Weights of a small GPT-style language model, trained from scratch on English Wikipedia.
Architecture: local attention windows, gated attention.
Each number is 50 + 15 x the weight over the matrix's rms, rounded and kept within 0 to 99. Layers, rows and columns count from 0.

# layer 2 MLP up, 1024x256, rms 0.103, rows 519-625, columns 32-63
64 82 46 37 63 57 49 47 53 39 67 54 55 30 61 45 67 53 47 57 53 42 48 33 51 58 41 53 64 30 50 58
37 23 69 48 67 50 32 78 72 65 52 36 61 36 51 51 62 64 37 55 50 88 66 57 66 34 82 49 72 41 45 42
53 28 42 40 42 26 47 54 28 37 46 70 37 40 46 67 72 62 68 44 61 35 72 33 14 73 35 55 50 41 41 65
54 55 30 76 54 36 39 60 44 48 71 56 34 45 50 38 70 37 93 41 43 49 61 55 53 22 55 53 61 60 74 62
99 39 26 50 62 61 69 50 59 57 19 21 81 57 30 52 39 22 61 53 30 64 28 39 47 55 32 52 40 44 41 61
30 45 57 56 20 82 56 60 47 52 28 62 75 33 21 59 54 47 44 41 48 60 49 38 55 70 78 24 51 41 47 61
51 55 47 22 39 65 62 44 43 48 42 27 61 59 70 63 38 26 61 41 83 63 55 28 55 48 50 56 86 60 58 67
51 68 55 57 58 66 61 52 55 69 86 85 61 41 43 47 75 69 71 29 55 28 65 56 64 33 46 48 71 39 60 65
56 54 49 53 18 48 59 23 59 51 36 46 54 41 61 93 53 61 56 43 60 36 59 52 47 70 38 65 37 57 25 67
53 45 59 47 50 51 62 67 65 52 73 71 18 54 37 74 46 74 53 56 49 60 51 57 40 47 29 64 38 55 34 40
57 29 63 61 43 52 50 37 08 41 36 79 58 38 50 73 44 37 39 64 84 51 40 49 52 56 38 35 58 49 68 53
60 33 53 76 39 76 36 61 42 34 42 53 68 21 40 31 43 61 66 51 44 35 51 70 55 48 44 51 76 39 41 57
47 68 29 63 59 71 44 51 45 84 44 24 30 40 61 33 45 55 66 88 57 44 58 20 67 63 54 56 57 52 36 40
34 49 54 58 45 76 34 63 39 88 48 67 64 46 42 73 73 54 46 51 31 59 56 55 57 63 62 24 38 51 39 46
55 43 58 55 43 46 64 30 53 35 54 44 34 29 95 67 53 64 37 56 78 47 65 37 61 22 47 38 15 36 55 57
56 57 47 75 29 31 44 33 77 39 41 37 59 37 35 62 38 31 53 62 57 45 69 74 55 70 77 63 65 30 58 63
32 43 49 73 59 69 48 48 54 32 55 49 33 37 37 62 46 47 48 54 37 42 54 57 50 40 54 68 45 39 39 59
40 70 78 50 56 50 34 53 30 63 55 74 59 51 33 37 79 49 40 70 19 22 54 39 39 49 36 52 39 42 86 38
42 39 16 71 38 50 31 60 41 46 34 14 30 48 64 40 79 75 23 53 65 49 58 45 44 63 66 47 50 34 46 49
56 78 28 56 65 60 49 41 45 22 30 42 61 41 44 72 42 79 75 49 53 68 53 54 69 47 52 47 24 36 54 65
77 35 67 52 53 35 42 58 56 66 61 39 70 54 55 66 61 66 19 41 47 49 45 35 52 77 42 57 56 47 53 53
47 55 63 58 32 58 45 39 37 56 49 18 64 36 64 51 40 55 58 37 48 30 79 36 49 57 36 35 55 59 52 42
60 57 30 30 42 36 64 46 13 56 61 35 55 81 40 58 50 42 42 31 55 42 30 39 53 44 43 84 54 59 59 61
30 41 47 22 42 31 61 38 45 41 56 40 40 31 58 75 67 30 43 62 19 61 33 34 63 53 40 63 51 32 61 49
49 39 53 63 58 54 12 63 70 74 39 58 39 57 64 48 41 50 55 54 60 59 76 43 51 48 41 24 30 40 59 47
41 35 52 79 64 56 59 62 41 43 79 50 25 53 50 39 46 48 25 58 31 82 36 31 57 58 51 60 45 53 73 46
36 66 57 65 37 45 77 26 49 49 55 52 68 35 44 46 34 66 52 52 53 25 60 62 58 33 46 66 65 74 37 55
25 42 56 66 31 43 20 52 57 59 52 26 24 55 18 57 45 67 47 59 52 54 32 32 44 49 44 68 45 35 25 28
32 67 63 37 45 34 66 25 48 65 68 39 43 34 52 48 98 40 50 51 61 62 54 87 39 87 60 53 41 43 47 32
40 52 62 72 41 62 42 61 62 32 40 23 67 56 57 54 79 61 30 33 29 31 67 54 51 36 37 57 73 39 36 41
50 36 74 67 51 48 63 45 57 78 43 45 55 34 60 54 40 50 50 44 51 59 63 28 62 58 30 68 50 55 52 66
18 27 43 44 34 45 65 57 55 46 50 61 42 86 49 44 73 33 77 42 86 42 55 52 25 50 37 39 68 74 19 48
50 33 46 63 68 44 36 46 53 48 43 54 74 03 33 48 50 39 52 53 61 49 49 30 55 37 77 42 53 42 25 37
59 53 44 52 46 66 36 29 37 55 75 37 72 28 48 28 85 48 45 64 21 41 59 35 43 54 59 40 35 60 38 65
37 35 50 36 67 37 91 46 55 24 65 62 37 54 61 19 65 46 77 66 74 46 49 50 45 22 77 25 52 60 31 51
41 41 49 44 63 44 74 23 43 49 28 66 59 37 33 50 63 27 52 40 60 49 36 48 71 56 33 55 74 30 38 58
30 84 10 45 71 68 57 52 50 52 41 32 53 75 47 63 58 55 51 28 49 08 63 72 56 50 26 40 54 44 58 49
62 34 77 23 46 74 51 39 44 40 39 61 51 40 27 67 49 62 50 44 75 33 30 60 70 39 68 68 33 49 33 48
47 37 54 62 61 56 19 51 76 46 52 28 39 59 37 64 58 70 84 53 75 50 35 56 51 44 47 82 71 56 65 68
22 85 25 69 62 47 61 54 50 63 31 38 30 48 34 58 20 58 05 58 54 85 59 60 42 77 69 37 51 67 32 19
32 56 25 25 64 40 77 52 57 33 48 66 42 20 64 42 40 59 30 63 62 57 45 45 58 54 38 59 25 38 60 46
67 57 33 55 51 21 55 46 65 62 48 40 25 53 77 40 28 46 78 49 30 44 67 81 66 52 50 73 52 46 43 47
60 60 15 77 41 58 58 59 83 38 59 67 34 41 63 56 65 56 44 54 58 59 58 84 84 44 18 60 61 58 56 39
35 67 79 33 69 61 70 41 39 27 43 57 61 87 54 71 72 41 51 47 80 25 32 58 38 33 68 59 63 38 61 51
76 70 51 47 66 28 44 59 63 40 51 57 47 42 38 41 25 53 47 38 36 35 47 53 47 27 45 67 30 75 65 64
63 47 37 43 77 14 59 68 46 39 48 60 66 43 57 63 42 83 44 98 50 65 53 53 60 20 47 26 47 35 52 42
11 79 48 56 32 60 74 47 32 34 41 45 66 43 29 42 49 53 41 64 09 13 56 57 56 41 40 52 46 51 41 69
58 54 76 60 66 43 33 55 41 55 69 70 53 54 26 61 41 81 41 65 76 45 58 06 53 49 50 67 22 38 52 65
54 60 56 32 09 69 39 65 68 67 34 40 29 43 57 24 75 66 56 38 31 35 45 67 40 39 65 66 63 45 46 43
71 58 27 56 39 62 65 59 35 55 33 22 60 50 36 35 37 51 43 49 54 46 49 54 53 53 46 71 34 53 50 46
52 84 58 36 42 55 74 31 42 55 47 54 58 43 47 35 48 46 58 65 36 35 46 63 42 35 52 77 72 35 22 24
21 49 20 64 77 60 41 52 49 20 61 37 56 29 46 65 39 44 54 39 65 52 53 54 72 33 62 42 37 57 33 19
64 45 68 64 55 29 58 40 50 86 57 37 24 37 46 68 52 80 66 68 61 72 45 67 32 26 29 27 53 23 45 58
47 16 60 77 74 56 45 48 57 64 27 50 58 50 55 38 64 44 62 29 47 59 44 38 46 37 29 64 53 20 39 52
38 38 40 61 57 37 63 46 34 48 55 69 19 46 26 44 56 45 51 48 46 39 68 60 43 66 36 52 49 45 28 54
64 12 44 46 37 22 51 40 49 58 43 50 38 39 69 57 47 37 59 44 46 82 47 60 48 44 60 68 42 46 50 48
57 59 52 21 59 67 70 43 39 56 36 48 47 70 41 48 46 17 50 50 44 64 52 72 57 61 57 47 70 51 48 54
31 70 49 43 56 88 61 61 78 18 38 50 27 54 35 77 39 44 52 58 45 36 58 53 34 58 54 65 34 59 65 64
61 55 31 61 43 52 67 80 52 53 51 59 32 53 38 50 66 37 35 59 44 40 50 57 51 35 73 26 53 52 47 78
59 64 61 71 60 42 53 37 65 30 52 67 47 45 43 38 44 54 37 56 51 56 64 36 51 66 41 44 43 77 39 63
47 20 44 63 37 41 32 46 59 49 48 64 46 32 49 57 39 19 64 40 73 34 33 51 48 49 53 50 52 54 53 74
10 57 35 57 60 57 71 45 24 50 42 28 58 43 40 50 34 49 48 59 41 51 50 99 35 58 67 54 86 39 41 46
65 44 48 63 67 53 83 23 46 40 58 67 32 25 25 42 71 55 27 41 40 48 45 44 49 37 38 60 42 34 38 42
51 59 26 34 36 41 48 63 71 35 36 54 60 29 62 68 76 45 80 80 52 32 53 51 63 64 62 41 51 64 37 59
73 39 18 70 81 14 67 48 41 59 47 63 83 61 65 56 36 40 67 45 44 56 43 81 64 62 28 52 37 40 34 61
39 32 64 54 53 46 48 21 26 47 50 25 63 34 40 71 32 56 47 53 30 52 52 48 37 53 38 42 00 81 54 48
40 54 59 53 37 45 53 70 54 76 49 93 32 66 54 22 38 76 65 41 53 30 21 56 36 61 52 42 58 58 48 28
46 50 53 53 72 68 67 54 36 49 26 69 53 37 73 59 68 43 76 53 53 84 62 53 52 07 68 40 48 29 66 52
66 67 57 46 28 28 53 48 45 50 29 55 51 38 65 34 54 32 72 58 53 41 47 62 59 49 55 31 39 57 47 60
17 57 66 66 52 32 65 52 72 29 54 49 40 30 64 35 29 77 22 39 44 20 55 54 62 55 49 33 58 44 59 70
52 49 72 40 45 35 51 31 51 72 61 41 81 52 33 64 77 42 47 56 37 49 35 57 44 57 52 34 25 47 83 61
44 65 74 42 51 35 28 57 45 81 53 59 49 54 42 50 31 36 61 67 29 49 35 56 68 36 65 62 54 28 47 55
37 79 45 30 59 33 30 50 43 38 31 42 81 22 49 23 35 17 58 46 54 49 32 42 69 52 50 39 99 40 45 51
47 52 25 62 76 59 66 12 62 63 60 56 32 38 40 66 40 26 57 47 38 69 25 55 48 54 61 47 16 61 43 62
43 38 73 42 58 35 40 79 49 63 38 71 62 36 64 59 52 46 46 71 34 51 62 44 54 54 52 42 50 45 63 41
56 93 36 54 68 58 50 37 58 32 47 27 61 69 68 36 36 39 60 50 32 71 51 41 55 64 47 48 60 83 67 58
68 48 31 28 29 42 68 49 52 48 38 43 57 58 66 75 57 51 77 33 79 46 46 58 74 54 39 31 30 74 61 74
60 63 42 47 70 25 37 55 49 17 48 32 44 37 62 56 53 76 73 47 44 29 14 32 36 62 43 52 41 28 54 45
47 47 29 78 54 35 46 40 30 54 53 29 67 63 48 47 57 54 62 32 43 43 43 56 54 67 69 54 69 30 31 51
64 67 26 32 23 38 50 35 49 62 44 51 32 69 44 49 44 28 33 38 64 52 80 67 50 47 59 55 26 52 38 74
51 41 70 52 86 60 46 64 67 13 75 65 75 60 44 61 36 61 55 69 29 54 51 44 69 44 51 68 51 58 38 63
49 82 39 54 35 38 26 53 61 48 43 50 45 54 26 37 52 50 59 24 64 54 50 66 51 66 57 50 50 63 58 43
74 45 56 70 35 28 51 59 60 32 52 25 30 58 45 25 51 30 50 50 46 46 70 52 52 49 44 13 48 38 35 45
38 76 52 62 64 65 63 38 55 70 18 79 71 54 35 62 61 54 41 34 36 19 63 61 26 47 53 19 39 58 46 61
43 61 64 61 55 39 64 45 51 54 46 53 76 52 70 69 53 49 37 52 57 33 64 45 37 33 63 68 34 17 50 62
71 39 56 58 75 76 75 45 35 43 57 67 57 47 60 68 76 50 44 32 59 34 41 56 49 57 47 33 39 66 32 67
71 37 40 63 72 45 41 32 15 52 58 51 81 20 56 42 52 40 66 45 46 52 24 65 44 57 62 71 28 31 52 54
45 41 47 67 81 31 47 37 43 30 33 53 33 48 32 78 45 53 46 36 57 46 56 57 41 58 73 84 51 50 45 56
59 34 49 34 49 43 55 47 53 57 50 43 50 31 44 26 43 61 61 46 53 29 34 51 62 37 40 64 58 50 62 63
29 75 51 63 53 91 19 32 62 40 55 43 65 61 23 25 44 44 46 59 32 65 67 34 52 62 37 34 53 41 39 60
38 52 22 42 75 67 46 46 16 33 67 48 51 47 51 49 49 55 24 93 50 52 57 79 71 23 42 63 20 29 70 57
58 72 82 48 70 56 68 26 35 44 54 95 56 54 50 35 46 53 57 76 60 45 41 38 57 62 38 42 48 53 43 63
87 69 56 65 40 36 26 46 49 34 43 34 19 46 42 71 46 48 70 50 54 33 27 30 45 42 59 48 55 59 46 59
41 49 75 72 46 41 48 53 25 35 43 33 44 31 25 93 45 80 64 66 39 43 46 15 57 42 36 60 16 58 45 50
32 31 49 49 12 18 42 64 63 69 22 68 78 40 44 36 54 42 70 32 53 67 44 47 54 42 47 60 44 34 58 58
39 61 56 60 45 74 60 65 68 17 40 67 68 43 47 46 76 59 47 65 27 22 69 56 50 38 53 34 35 53 64 72
69 24 53 74 48 24 64 53 49 20 46 59 99 29 31 58 44 05 76 68 39 59 64 56 60 53 78 65 39 67 26 46
49 38 42 54 07 82 49 73 49 71 37 61 42 32 24 55 49 36 64 32 13 54 51 40 32 49 78 44 51 71 37 48
57 31 65 55 47 39 59 38 44 49 54 12 70 54 57 36 45 51 67 64 76 66 42 59 42 22 52 88 49 31 38 47
10 78 23 59 51 56 49 49 53 39 67 41 61 49 55 52 41 31 16 51 67 69 49 60 50 52 40 40 27 54 41 54
50 57 61 60 57 65 49 51 44 40 58 70 65 34 59 70 23 14 47 39 46 48 71 44 46 44 68 53 76 66 43 54
44 46 37 47 54 37 73 34 60 46 23 28 43 25 41 75 51 63 37 31 68 77 62 59 66 30 50 71 28 64 62 72
54 55 43 55 53 68 67 50 46 53 65 67 48 47 46 80 37 55 35 78 62 48 36 58 59 45 67 40 24 44 61 41
56 77 63 42 64 44 49 42 70 37 30 36 48 41 49 41 63 51 61 65 52 57 53 54 56 45 36 42 77 46 24 46
33 57 52 61 08 43 32 25 51 40 62 56 59 60 35 57 38 56 27 58 33 21 39 30 38 34 67 65 53 51 61 33
55 49 46 45 66 65 58 24 48 41 56 51 61 26 57 44 40 39 10 59 50 65 59 46 57 67 39 52 53 43 58 37
53 65 30 69 33 33 58 44 44 66 81 45 47 47 36 41 37 54 50 30 73 38 22 48 45 64 63 57 45 29 56 47
# layer 2 MLP down (transposed), 1024x256, rms 0.0999, rows 519-625, columns 32-63
73 33 40 22 65 52 42 56 45 46 50 70 42 35 45 37 43 39 29 40 35 25 52 45 58 61 66 37 42 45 64 41
40 45 58 57 51 54 52 36 47 43 53 29 35 29 70 26 56 33 49 56 58 70 38 59 74 25 47 52 26 45 52 73
61 25 38 45 25 49 32 58 30 62 55 74 38 70 63 80 35 47 92 37 56 47 65 36 71 46 71 38 28 20 52 50
68 48 35 14 83 67 78 54 56 44 42 64 67 40 55 57 63 53 56 31 31 31 35 37 46 29 41 63 40 47 71 29
42 69 35 67 55 59 38 35 29 60 95 65 16 53 32 48 56 58 43 35 33 46 52 45 35 49 32 58 83 62 38 46
39 71 33 66 50 54 45 70 41 45 68 49 55 66 77 45 51 41 50 52 42 65 54 37 47 41 42 68 71 41 51 32
62 83 60 63 27 37 55 21 49 16 44 86 69 58 49 52 57 69 29 70 68 52 31 74 33 72 57 41 23 70 60 35
34 43 55 55 39 42 26 71 47 37 49 64 50 51 26 36 35 64 42 41 44 62 49 74 28 54 70 27 60 45 61 49
68 55 49 48 54 33 51 34 44 05 49 51 42 54 42 37 50 35 56 63 34 56 40 39 35 63 64 42 51 40 40 45
52 59 66 62 79 19 41 76 70 41 49 17 48 39 63 40 41 44 35 48 34 53 53 46 38 56 47 37 73 48 45 53
54 43 53 23 41 60 74 55 19 37 62 49 53 69 43 33 54 51 22 38 51 39 34 46 76 50 75 49 79 28 37 62
61 61 43 65 71 46 52 52 52 37 62 02 42 55 43 79 61 51 49 44 57 49 71 53 42 48 56 63 40 46 24 15
56 43 76 49 47 56 46 32 37 34 66 47 37 51 51 76 79 36 64 52 53 43 41 50 78 32 66 33 62 51 57 41
19 57 38 88 26 57 56 44 23 57 37 48 47 67 49 50 75 55 51 66 60 45 45 56 59 61 61 61 65 61 45 49
48 48 48 46 61 32 60 64 34 64 45 53 39 51 67 47 66 53 60 26 72 64 43 65 63 38 24 42 78 43 54 56
36 46 56 49 28 65 46 57 55 31 43 37 51 53 51 51 04 41 60 45 54 42 47 57 43 54 45 53 59 57 59 58
55 85 51 71 59 45 68 04 70 55 70 45 58 57 59 49 52 61 58 60 69 42 52 77 38 67 59 67 61 65 75 31
66 44 46 51 55 67 48 83 56 60 42 44 66 60 63 39 16 47 54 50 60 80 37 30 61 49 47 65 28 83 35 40
22 62 56 34 40 32 42 36 60 47 23 33 38 71 53 43 65 60 52 71 60 65 52 40 42 49 47 61 10 29 41 49
44 61 41 58 54 59 56 73 57 62 88 47 58 61 67 40 52 41 27 61 62 46 40 53 50 59 34 31 60 48 42 00
61 46 55 65 63 34 63 57 75 73 91 74 58 48 49 70 43 27 53 77 67 64 38 60 48 40 44 70 41 40 32 44
34 52 30 30 47 44 52 52 33 39 33 55 48 55 53 80 38 54 36 37 75 37 44 76 39 45 33 50 53 50 53 31
39 57 34 56 55 39 41 61 55 99 63 31 57 75 47 39 60 50 67 39 27 37 37 47 63 53 74 37 35 66 44 64
40 51 59 44 58 45 57 36 71 61 58 38 53 40 26 33 45 38 29 40 40 77 60 49 63 57 65 29 54 44 36 51
63 58 44 40 40 58 72 32 44 58 57 26 52 63 48 72 68 56 41 41 45 70 38 51 55 48 53 53 71 52 55 34
67 17 35 40 44 53 36 63 26 45 48 68 16 54 70 60 02 81 53 39 50 61 48 33 50 75 56 44 30 55 40 66
69 74 47 52 51 64 49 73 14 41 57 48 51 53 49 61 42 62 37 52 38 80 37 46 43 55 33 41 47 57 31 70
40 78 37 32 52 49 14 39 45 74 50 38 51 57 52 74 42 63 36 10 38 67 41 39 51 51 45 49 44 43 42 68
54 59 38 33 56 40 64 35 57 61 39 16 58 58 56 42 50 52 40 55 47 25 93 40 61 26 55 57 64 40 26 53
40 56 38 42 59 22 44 49 44 44 57 45 21 66 41 63 68 49 63 75 55 58 40 41 74 50 66 63 61 45 58 38
57 26 48 65 13 65 69 48 41 66 72 62 55 68 34 51 69 58 53 40 13 45 44 39 39 83 41 67 88 61 22 47
45 22 51 57 69 66 41 64 59 58 60 38 41 75 68 88 41 64 69 38 58 26 35 38 45 53 45 65 29 49 61 46
59 69 47 69 44 55 44 54 43 45 86 46 76 59 68 20 66 58 35 73 56 36 46 34 56 53 19 53 54 40 47 41
37 33 73 53 45 77 81 55 75 50 49 74 61 81 74 74 38 50 69 57 40 40 54 52 48 75 48 47 43 94 55 54
52 73 72 58 50 49 91 53 68 38 71 59 43 54 32 47 54 52 26 68 43 33 48 40 54 65 68 38 61 25 39 44
55 47 31 59 52 59 57 42 56 57 57 80 38 57 55 48 71 65 23 47 32 36 43 22 53 54 24 40 56 66 55 40
17 71 69 77 45 44 47 39 69 51 27 42 59 47 37 39 79 67 57 45 60 58 58 45 41 52 32 54 49 45 46 28
32 38 74 59 28 60 48 42 37 54 59 47 74 68 60 59 48 38 45 50 32 43 56 49 34 45 63 80 44 22 59 62
39 39 50 99 62 52 31 65 54 34 69 34 63 73 56 19 49 38 41 42 24 53 55 58 49 36 57 36 56 53 74 37
61 50 63 72 70 51 25 59 49 54 54 41 39 57 41 76 54 74 57 57 55 59 38 71 67 59 41 57 65 33 40 61
44 44 55 47 35 27 12 57 47 80 72 68 58 64 42 46 46 40 62 64 46 77 65 68 56 65 31 45 39 50 20 77
45 24 54 41 62 58 62 64 37 50 50 73 59 46 75 55 48 48 66 35 69 51 29 54 45 59 41 48 53 58 52 42
61 51 62 44 54 20 61 48 56 63 59 62 61 65 65 48 50 50 53 14 37 59 47 35 57 47 43 42 60 61 73 71
71 48 39 39 28 32 71 42 49 75 40 42 42 42 62 50 47 33 49 34 29 72 56 37 54 35 59 61 56 28 39 62
29 64 59 48 35 64 63 55 25 39 37 27 29 66 54 37 53 59 54 64 40 65 44 51 33 58 62 64 33 89 53 40
63 33 41 61 37 52 63 69 40 50 53 41 26 47 54 74 39 55 59 66 53 62 51 70 51 41 46 40 24 47 55 49
10 53 43 63 52 49 54 38 44 25 48 63 51 35 38 63 42 61 42 60 13 40 27 57 46 40 59 66 39 61 59 55
35 51 80 68 44 63 63 67 43 63 28 37 51 36 29 70 30 57 59 57 51 69 55 29 42 40 43 66 53 56 48 44
58 33 49 36 55 71 53 58 60 55 10 72 68 52 54 57 43 41 77 65 46 52 30 54 59 64 23 32 27 50 51 47
21 61 86 80 36 88 60 53 44 60 53 42 54 46 45 44 58 24 40 68 48 50 56 74 46 56 32 62 62 52 37 42
52 61 53 15 47 16 42 22 29 47 49 53 40 51 56 51 35 26 55 52 53 27 49 39 57 48 48 56 35 58 15 60
40 37 25 39 22 50 18 68 44 78 52 75 45 68 81 49 44 35 44 23 49 29 56 39 41 50 57 42 47 81 37 44
28 38 66 77 62 59 72 65 45 59 30 45 66 46 56 65 65 44 81 42 59 61 48 55 39 53 43 41 73 83 43 33
54 42 28 61 23 71 47 43 62 57 57 50 40 41 40 41 55 35 42 36 22 62 42 47 37 36 51 76 34 58 46 43
57 75 66 50 50 55 38 75 52 45 34 55 55 54 43 46 57 55 90 53 43 47 65 26 55 22 49 53 23 26 46 31
54 47 75 47 06 16 48 48 50 65 77 37 69 18 55 51 36 66 24 74 35 35 35 53 36 68 37 39 75 50 61 40
63 67 63 30 32 43 46 36 35 44 62 71 56 42 50 41 55 55 60 39 26 60 46 47 75 34 31 49 44 63 50 43
33 51 55 52 70 54 63 69 45 75 44 45 66 81 40 81 55 38 69 51 30 53 26 52 50 67 41 40 41 41 14 36
40 66 55 71 41 41 48 66 47 46 41 31 39 26 52 76 55 66 50 45 51 54 57 60 74 38 58 55 45 38 44 32
20 55 26 47 29 50 60 80 45 27 34 54 46 71 61 37 40 47 44 50 47 42 33 40 58 53 75 42 53 35 51 41
48 54 48 49 37 44 42 40 55 54 36 58 45 47 57 55 54 76 57 51 16 41 56 31 37 41 45 29 36 37 58 44
27 69 58 32 66 49 55 79 62 53 56 53 37 61 37 48 53 20 49 65 71 55 46 47 60 48 58 37 71 58 33 50
33 54 58 57 40 50 44 45 77 53 33 68 62 60 40 57 64 51 72 34 59 57 33 50 62 19 59 52 63 30 77 51
17 51 47 45 35 37 41 71 36 62 58 45 42 42 52 71 35 71 76 51 50 60 62 33 43 38 67 55 47 67 53 42
58 32 38 60 56 42 20 60 53 61 60 73 64 47 38 46 24 31 44 42 49 54 36 43 58 49 38 35 33 70 58 51
60 44 29 74 34 42 61 49 26 63 35 40 52 59 47 46 63 38 15 53 51 71 23 55 41 68 59 56 38 54 58 62
59 43 46 60 67 79 59 45 71 34 54 63 25 97 42 62 61 75 84 38 57 41 87 60 63 36 61 55 46 50 74 68
43 86 46 60 31 63 55 59 58 44 40 51 49 40 76 36 40 57 54 37 57 42 54 35 64 53 55 46 51 38 33 27
56 42 22 45 47 40 38 65 19 53 57 50 68 68 53 35 62 42 48 61 58 68 48 31 29 56 32 60 57 49 65 33
37 85 36 61 57 39 58 44 57 62 70 42 56 39 76 52 57 62 40 21 30 72 52 83 40 39 64 44 84 45 64 47
49 47 48 52 54 40 66 62 29 54 33 26 48 55 71 68 48 44 79 38 55 60 53 27 60 55 48 48 49 38 55 46
43 66 69 59 48 43 38 34 61 33 38 47 64 61 31 54 61 38 50 54 53 52 48 56 31 40 37 46 19 45 47 60
22 39 38 86 51 12 39 44 40 31 37 61 59 57 51 37 47 37 57 39 56 30 30 65 54 65 49 52 73 72 45 74
80 41 20 39 53 80 74 62 43 39 39 79 48 48 47 63 36 44 65 30 51 44 53 68 45 67 52 65 56 65 48 23
42 50 59 42 42 63 72 37 71 40 80 42 52 47 59 41 73 74 89 53 52 51 37 53 63 77 41 59 25 42 42 22
63 48 34 51 35 61 54 37 66 68 52 58 38 11 51 65 40 30 84 47 35 44 70 26 31 55 34 42 44 77 52 47
56 47 41 67 52 59 80 60 53 17 43 60 47 53 48 24 32 47 49 42 64 43 57 55 11 46 50 34 48 24 44 31
44 46 34 52 27 51 59 55 54 54 62 61 56 78 35 25 72 70 55 29 48 29 52 53 82 61 65 53 39 26 58 48
61 37 30 41 86 79 38 47 34 74 24 24 35 73 56 45 49 52 63 54 36 34 67 44 34 52 47 62 55 26 99 51
60 49 22 75 43 58 47 56 42 37 47 60 44 81 87 22 68 45 74 82 51 66 51 51 61 52 60 57 81 29 52 44
39 70 29 36 29 43 56 48 74 18 58 63 69 41 50 32 68 58 45 55 69 60 46 71 54 61 47 56 43 46 44 38
55 44 44 36 30 54 43 51 79 61 77 46 39 47 62 22 65 42 55 12 57 48 87 44 44 60 87 68 53 54 72 23
67 56 53 32 57 29 42 53 96 34 47 62 71 91 46 46 32 25 38 63 62 66 54 39 38 68 51 37 44 61 40 59
29 33 46 12 58 42 60 75 56 82 53 67 55 47 33 50 33 50 28 60 42 50 48 36 21 63 35 63 61 75 29 65
42 44 40 83 56 61 42 41 37 51 29 72 67 64 47 42 69 40 40 82 45 76 46 33 48 54 38 44 48 52 98 52
54 63 45 46 46 49 59 34 58 67 57 49 45 25 84 34 58 71 22 48 68 46 66 45 55 76 77 29 40 54 50 34
60 43 17 41 48 34 49 27 31 66 46 56 49 46 22 61 35 60 33 52 56 78 08 68 71 67 71 63 47 59 71 41
18 15 66 42 61 40 62 60 47 30 76 70 20 55 45 45 42 52 38 58 53 63 50 41 53 57 43 77 48 49 42 41
52 88 57 50 31 52 44 38 57 30 57 52 58 49 63 50 59 63 55 49 28 55 37 23 75 45 43 58 59 38 83 47
25 24 51 49 61 54 38 69 63 67 48 65 30 63 70 50 52 71 31 42 65 53 56 63 75 56 16 50 36 55 36 56
42 52 45 59 78 57 61 44 36 64 57 51 52 69 41 54 39 74 63 51 82 56 57 31 26 64 44 18 44 71 49 52
39 55 69 59 62 61 63 71 34 71 42 40 36 59 55 26 44 65 63 46 45 38 52 76 59 54 57 38 38 41 09 44
34 57 59 47 46 42 31 83 40 72 34 67 53 53 35 59 58 34 47 28 06 39 33 35 32 49 83 74 36 50 53 43
36 41 65 49 62 31 51 66 76 49 68 48 64 60 78 53 41 30 51 59 43 82 44 19 64 48 35 75 53 64 27 36
29 61 57 71 47 69 41 70 14 49 69 70 39 57 49 61 67 45 51 39 54 39 23 59 58 59 46 30 85 72 40 54
48 43 24 58 74 63 49 53 67 71 50 38 51 46 37 63 56 62 60 64 34 56 61 55 46 38 71 54 34 42 44 35
46 35 57 62 75 47 51 43 52 30 45 49 66 67 39 22 35 50 62 45 61 65 44 47 50 45 68 50 34 43 51 31
43 52 33 61 28 60 49 52 35 53 44 67 41 54 36 36 64 63 67 66 48 63 46 45 46 25 52 49 75 46 52 53
63 51 47 71 54 49 61 67 51 53 55 51 53 74 17 45 65 47 68 66 45 52 62 38 33 58 70 30 37 43 68 63
64 55 52 56 39 47 52 51 40 37 43 37 32 73 58 28 40 37 35 51 53 68 53 21 72 35 52 39 73 39 50 43
43 62 45 73 65 45 67 40 67 41 56 46 49 44 43 59 71 59 45 60 40 21 24 58 56 36 55 40 12 30 42 59
26 60 56 39 51 40 48 68 64 50 39 64 40 62 29 41 65 44 28 54 54 52 57 47 57 65 48 48 51 61 50 52
66 29 46 53 68 63 25 49 46 59 74 48 25 57 44 57 56 37 54 67 52 58 75 40 74 57 44 67 34 36 46 64
59 51 46 53 44 68 51 53 34 53 56 73 63 58 74 46 66 68 28 72 34 42 45 25 55 78 66 42 45 52 62 47
51 41 40 68 46 60 60 75 28 42 75 76 69 31 57 70 28 25 56 37 61 55 44 51 46 71 64 89 27 63 61 39
37 37 51 32 70 53 64 45 72 42 35 46 70 46 45 57 56 74 46 38 44 50 84 64 51 47 57 77 45 22 38 60
47 70 61 36 64 58 64 40 35 60 47 46 43 49 59 59 40 40 37 44 41 64 45 37 75 43 48 87 71 47 59 41